config = dict(
    num_attention_heads=6,
    intermediate_size=768,
    norm_eps=1e-05,
    positions='learned',
    init='normal',
    init_std_up=0.0276,
    init_std_down=0.00652,
    max_grad_norm=1.0,
    doc_mask=False,
    train_tokens=458800000,
)
Each number is 128 + 24 x the weight over its row's rms, rounded and kept within 0 to 255. Layers, rows and columns count from 0. Numbers have three digits each. The size before them is the row's rms in percent of the matrix's.

# gate: layer 5 MLP gate, 768x192, rms 0.219, rows 253-263, columns 0-191
# up: layer 5 MLP up, 768x192, rms 0.232, rows 253-263, columns 0-191
# down: layer 5 MLP down (transposed), 768x192, rms 0.214, rows 253-263, columns 0-191
gate253 111:121108199145108116123112188107160136150111127140135096105116123113132147140129130136078064119111136081117137139079100167146138121097110158138098124127110090095079139089114096098102131089136079157154093108149135151155121102154138107138112146111173112111152139171122152153102099138138094091153136133148141112144120161151147127156173135155087129163132116087135095127155131114130123136103147107136094163115149133132145100131135165141150133106093118129093098118103104094133119133130143174128113102152133101131122124162127119119072118113125075142151136099136123136162130108158136108
up253 104:114135146145102101104161145131116129097158135126155153105154084153117123131145105146125125124119147145137206119115129146143087162118128145111065141126157119109079139130137116127101090130070091130133117157139152129097146131131123141107127111132096115149121122143183096149136092099124143122146091100157078132142123104145119103132121149139132116140133152123134154126124118100139130138110114148129104104135096137102139106120126148139112169151117170187137126160129119124140107127142128152138102116112077154148157126096215153132073064118101100114167125139151186163130111125120149155
down253 108:130149102111112106165136138162119117103102150122131132153144123134129131067106162115106117137101125150150119162146098130130067147132158130144137135132154118127127130087144113095136173111125148131152117106112121134126093156101146140129149111121145103117104141161103148135120082095169141139158128121153152130145140108085129162141163130120158159138126150166136139119120128124119118160144164164187131101131149106138091091106163102137146104134179129126144111121171168097137126151146104113145096107127103123110134117161219139148126059116131136127118176127140071111124137129064150112
gate254 100:151157117097081083141099164107140127087110138126111149131157082150098149145103103152098145131100119131103113166142127153159148140145099161118147094113097128135159105122142099087144149117132169105115106147105136162158106115137174111165115114119136149187099115095164169112124136108116154140124144114119115120142106128112120124116099121176104106101109102128074113126104133121108170115140144165114113125113154115106147151159161118107091111104078130094170121083089154124126097159115153182126165110152162104157132172166138142111139118102114129155161120144125130145121126097108134118
up254 100:166120113118115151120104167153182139111109110091122152127111110106108144086084128147109129149143107151087138199168145151147170126141131161101100147116107109154084119113119113076107145144089131150122090121131114113138110142090161112142132111115154134169097143158145117116123172121136128116126133100119141150109120138148134113122129115139133123118161115085107127114131133099127161069132120159129156183110148131145137109155092129156097084167122136090128109162152119174136105104106136161120159146182128121136104114126163149105128133117084087150079089119121126132090152123095127154
down254 111:122163102154134082104150136099117152097127130124115144136153162164072164163158114096112144133102123103122131127126132101174172136144115141094105110146112157139124180104142137086145154115094157125068173152167100157179112106131121096131123084100135157151105114148079165122118162171122123153113138141110182098138152114113107113154153132160135167142108133117137110131107120107094128134143101140113139136097108145101114137132122130110119144123127137144098128121138143126141168127133111159119134141156114110168142183164114151116131087165130115085149161168113112105151125093086118133
gate255 100:125105150137103123137074133147151134133106106115131162148137120100111119113112151160139147163104151148113116127094141148118132175094129136110095135118115160093156145078151100144147110190110121128167105109141105109198121081153149141113098143150127140124148151188084109120166159119160143134118090148118109137130105114146153098105175122165084108118142133180099128111111117122163121146139160112159118156136142136081127131132063153118120157134107145120102133121128143160103104191161148133141131103133110104133111122164088133120120089132100111152160126095128146125145145112135105113
up255 102:144152116068154121136138098120122055148106161104125132144141132142089124121128110171159118128127122148139143149188142139138146074102113078094142144095118117173123146152092097133120148166089112146133111101176114170103143125141117154090122146147119174133181164079139133112131140138118129094131168091124114119143125087136134150130129089099167124129115145133125148118173152121099134116128116093115109115140161119088132147097128146082115148116151111161135121115114148085101156118149101135126121153129110121121121134146121103150104124096135151055135082147155124143125119120111153156
down255 108:106111103120101108135111137119127125105144116144123069112101153126086145114170117144172061141095170140130104107117109147147189100141091136143128101135111146164166118166154065166121112118158126119112134109083079165131133146096123151132113110133143125142129093142166124140140162128112131143149158107120120141106144155113112115142181136121146124140096096099152142110094124129118130131114079104103157162119133125131120156085125093093103099133146126157110121134140116140166125081143145090107140163099113120105178099175146135123121136092132143119136092122111099159122135088098153142
gate256 098:145166184116134108107146105191137156174137100118136180154109118126133084126123105099135150109107124113145124145097093113102158151135135129121133086155130142116124127109136113089140144119088132129083140102155113135139148083151104114120079145159108140132131160129103151104106130090100147087132138136115112143145128100155118123154153118102115081084128102142161101099110147102129086135121105163100150092110140130155139141130138135181118082101107116161187130156133115151126130101149133129111121130093144154165156103124144148108148090124166137117135116061127108108156130147087119163
up256 098:090142123128163131166127134119057132150134101124113132115129106135148128136115078175109152138120129083144144139098124145137133142141107117138128134146117132120106147166102154123119152130143096106162103107128138126146134119121071112124136176133129051121105120130085118110116146110156109161135140158184147153138099097123140115131104106159137170160152120084115102114134123121150115121166125111143121148112126137072112096112122110099126138126178107163092120138159154099110136177102144163120097091123164115093124154090113157142126152137122178134110146155078093165129109152148127085
down256 083:103125163161140119186111113124154117142124177114109083130084100141142110094144085126118117122150099144143148127132114094131155140115127152153105158096130129139155108131161140083122173134121105106166141178093108126165105142104114124186142121158117114083179178155114132130118131151137112133142153156127128066119138111146139180133122136144149155154125128159141090171089124130148131147130137085116106162116147144114096142113136120114101085164159056114092125147143119093139150127130119123150096154138113103132150119134122178128146137102128124080115146153136136108164135137127114146
gate257 108:080103110116157086127123092128125161124159129132099149128109130111091104162110122140106116164087163099146130111142138103186142111149162125129102132136134156121100126109137128122095163135098083106142141111142111170107128098117132101152109129105150140106127105168088172157125118107116108084115134147130102099136115143095117156122047138168147157148170116115130146133143131142131118085137140106140099143158140114107142140142183083153110111139128131107139143112140166136147113159051121112109125104105129107114106140169095138154136177111122140163160142103133153143169140096155141125
up257 101:152130122077096127181093122143095141138127123105137119166140181151095111141155132139116080127130149160134101196119108171139131097124119159162071146126088130134100129147103124128144115112182181132088146121106125154114121141130134113134148131137106121117132167126117122103138114141081185141121122081158115076131090120166124111157146123157104149140105120103132124126072153162137141131123118131096101111133129161124128116165148115132152119123125124101182152111113167122149094140133121110119138112120144128140079123108173110103133097178148134124154116162086122107124096136156143138
down257 107:118138128105158139128141147123155128117141132114123119112121113119125103140155141156141127123109134116154127126117114119205096136086130132107105183116138208100104149138098133108103121144105121086162158166129136103185121105146119119154139163099119103135136129150111128116162096152111131138086117133131107149161097145113113155159081143189093170128143136116164169127149134120136142119106074148124106163150083110130123194138101123134142129133105168123128172086165121137098119141086136092106157129126144145137151133109085141110122130124125134135145132150121107139129077160163124078
gate258 092:135131123109109099136120164079121157130104106083137138138127150147094120128121098084131094164136151139132100095147172134137120178102129114071147113138109139079161105149157142093071110140107077118173131122110145163073124094139112122177136130155178138116157146145139159180119131077139124087108074134132136105172127116125129129164093139120138138144134155147150120116124162096109156108152112169098096110138104144126089156146156133115097139122116140139132104091120124144120117136098169109131103086163122133117086128136135154112162131134143150125131115133111106123145112155126103135
up258 103:143131153156170122109115113113143143133117069099149139141134111169052133147113130133121082116125133155142127134139167133121141113164156075109115143143113126159162142116132125117099144150122102153143134155097135134100172080145155166152107117148155061129161095110150130137108116109108121067148109142122114107144130141117109129171101162102164129129101139116103165135142148116101116120164112103164118099118130115174089171127105138117155099106116152124169114124119123114129138140143117131105120097151152122148118132141127054074112120091128170150148121154135120086127151122115116091
down258 107:140114105123130166150139106104116105115120152084108095136066130133104177095126120158078132163109132137111147118135155081119131131118085103138109122120089161124140104080151203122130149099098153137078128120077121130174170124141128144132149151137118110168091121106132128116143124098112120171114117115125160141127135132107103134170175145112129101110127111136176116144115148086119137121151136082101125134117146138143138156110077136137123081124151096108120174139081120119130114156128144148140128118115132137153097097158090174118122106145120099106078118125100111112151119104103135141
gate259 090:070146145160143160115155122130176123132130138120142106116095112103141111096150095093140125112117125147102107114138103133121091113113093115124133102152138106096128116086158202111135087101122162162140101139132127152183186124136107116145156115118144142115154120083154126106177103142138132089131128156138099143127125085117141177166134131136135086124132131144130105160079137190140137136095125129155119146135154150131152145130132134091102131152119150164093139145102130165113086164114121101104185129162132128151145129152139127153086130147133142137156154130126103170134120136080116156
up259 093:126117125156118142131104112164099125123102166136091123144138145127147156135132098091091139143131128110144107172133132092117200115107118143139122109146070121098163179161139137128144155148138174118130089145107128117146158126095156123119168117105084063107102144116162140136133132130133103144125147141145155187145137151122113135121132124085128167117096093124115109165117112114124095121110134156126133165137118143092117095152114097125125095093120142092106151146114113121067136098173162121147104136105153090106126133112118123079138155150166107126128103114069141105127150113163152153
down259 085:122134133113099130058118109124103123199121141160133123129141135141149129099114130123125129094132139088088104142144128108133121119108126130142151102086155121123115118103105151144164116098112116122133156119105070125098141116125126146104147086133165125083105153148119131120152057134132164139111089137180089122123158110124142096148089099150113093103154130184141130116170144115147108104149115117093099131091125124086150127113080098094155116131099161133123136127137083148149157124169142131143125148141143128115137139105127112097144141079104108125125122179160104121162161145151171163
gate260 092:158161119142153137147110120109167119125141142190116095163158134105134128168140120117116154107109086102112130122137119111122123141093172143115123121093108111146089108146149110139184126126117110073170135141082129138094168193135155119077107133125112118124117140133121141087113159160137118124114132131133139096149125132134107104144149145124132179161122125112112157117114178086103107126138106128174176120076104157109120134122136136122092140137141083108116150100148103111132149146085137096115174151135163137155125134142150076184109131106125147132073129151102146123157123147136143107
up260 093:099178054134126116106141109142140087137141152145154153139164126151137130103157133159108134161123137075158130152182121083139149127115088127146131137115096097141104173159155128108157168130118128110115131115091100113164116162139138144106128168139121102131093127125118117133086113146100097134116125089143135119132143078096141159121117080130127129130079125138123153079156141113171136164143095106129108120124135112096089093127139138140129116146115143100125099124096179143125090129121169118100117160143134200131118142124127112121087180132154126093135114142139136111125147092118155138
down260 104:116154160143137132135145080152146098126119110155123090151139107138122135100112151126119150121149125152158125106148130119111100175111141103083120160144098136154146121137117104164172111109114119122127094113150152144121130157149061171157131141151111152141134117067147139134133119137121104152130120159135132104116180078131111136135102139116126136117122114101069122113093125092139136117102122129147135105099172119123145070165146157138161129063141106121107095158125134120132114152113140130106161122090111101201119113123183081126106114153142118106107133180107129113155159092156132119
gate261 079:117132085131103159127114111128118111108138156141137146103145135118132095105132127170080167145103153135147117096141115114081124129096140166150169128168104136167152133141103076121083161107096167103111166146116143111143128137167133131150123141109137098095128116110142167126119142128124144167157122119133158141144149101157141087122134183180096130166111133164121135130117115166125118116137105130134119128162110129098124135088128127081118097110082133142148068138106144103095133070108118148153109070110120148106186133093119104176132140134174114128106122138139132144106157116139129109
up261 096:175140186097083108121159131121153141105152141153143153095113109125129124113117080146092169146144105163128098135133107116076083104101072121094131128156158130083108150127130131092145173091082127108089155087139127120114130154108141140153123097128131106116127117134150127140135142098109101129117107119140157134140119136169146105128130118121182127132087142120162129136151116150144107156169098088081134150111116085134118106129152119144132154165133145141132130136108130162102154129154172100137145107106102102125093095111104100141104172184120123132132138161150141136126120176102161119
down261 062:103134125104136131132123100130093117148094162103144121134149162137118094118081132170132130119114173128096128109141124142101174138112102167151138099157135133105093129133125138089146150074140133072093172126138129145116124083121125126131132094110146147105114117097103147132126092096100157108145150091149084173108117090109137165137113185098102127102112145175149116155153117137129149135148107141153070128108151146137142155093141135114143148152115114159142140122130127102149088140103158138165191111133158129125110145129084102104120139051145133109140127146130131145152078121118136120
gate262 106:140129150118081159135131150164086147150119128155144130113153113113140140101128131117121151118143127125096145141119093153138112167119138134174135165114129135131092159141154109152118129128145161141129126156103110142134146124119162111163093143106106149130112118160109134090099117119138093117128156138119127103090147124149130105140079092121116146110159140145103134129148136115130103153126127136088116142092133125115144164178144076140107127142057131085161150087103122156093066167136108113103135114147155142127200118121106131140133137126146083118183096081130124186105183092144137106
up262 108:136094136127166138169121133081138125194138126136121138099140173157125145147076162127094066182107094095137124090139113136091098134145096146101101078107133164144096134120149130107128148107152135107149129125135141136123147138176167117128117142114115119179119144133125114131130155132139103094107089158106095149134132151131119118100164104136147146112106147118174138102154096151104112112144149114140153169141128110172156105101150132150111136117143103104151144170150127105109134161135159133171149138142121072107120152093161115088105172108148132119117123089157140157139130155151126123
down262 113:141107167143097106119136113124105156136143121116164140141113133140110124107115109152121163114085108151123080109136122146152106157135092158126125156119134131171143146128118141113138126115123122105125113126150119153100115127126117110177125145186111100098115118135151136137111121151089076129140179151102107144119183161164139167098151139109150121096137135123123163124149133141138131175143164112146129109121098192129102160136136148111136137187159113102143109131112107194104140057119134163130147160180160131144112135117140149145127087088145128126141138099118077164093116122078119113
gate263 096:154142133093118086118116115130163128154139103133109084126142115097106129102111142122142136095125134116094134124148178159095128148141159159134129150125117146114108100071074157163166090128163141104112133148133173144115097104071108122148093120121119093143136150137139132127142161133159139129111119133120117154156131132154115112174103115158108150125117118152164167110123128071123123168070058117122088176131152123103117106131156139183105120126119122118160120124121155114105101150127111149110141105167140141093122139142120157094112131111124149148151107143132116144138137166110155201
up263 100:129123111099150130142136131201149103120128117144108156159091152171119128147141129093137122098169091117162090138126104130149165125118115097121139120098183155130074192138148107138141143152132149129109086136168131145126135111106098129115108096183169103155159115106128122141107117110149148143131112143138153159109133143152145091116165117133135116130117143158150107104091111141128133058167118135142140104143100138104137179109099164117111124093112147171138140118114117117176162101085124129119106102166096162134105156139134115138132169103132095144126110100107101124135092116145105115
down263 107:126169090163155164103109132179139136143104127113130120130134121123143131110132184118108157130144130124124090140158145109134093141154135113106103136133059115116155102151152090133090190156143132111135138168133154129100141121101162135133136167102128146126116102145172116077153080087132096148151134093102121125115110132149086115152103122142135166106166171098100122119137144076107077115143107106147118123105133134095126124115133145128106147105131162138144095118159176121130136119100152156165113131128105144124124118131117134105085145138077110074172087135108144118123101093141138134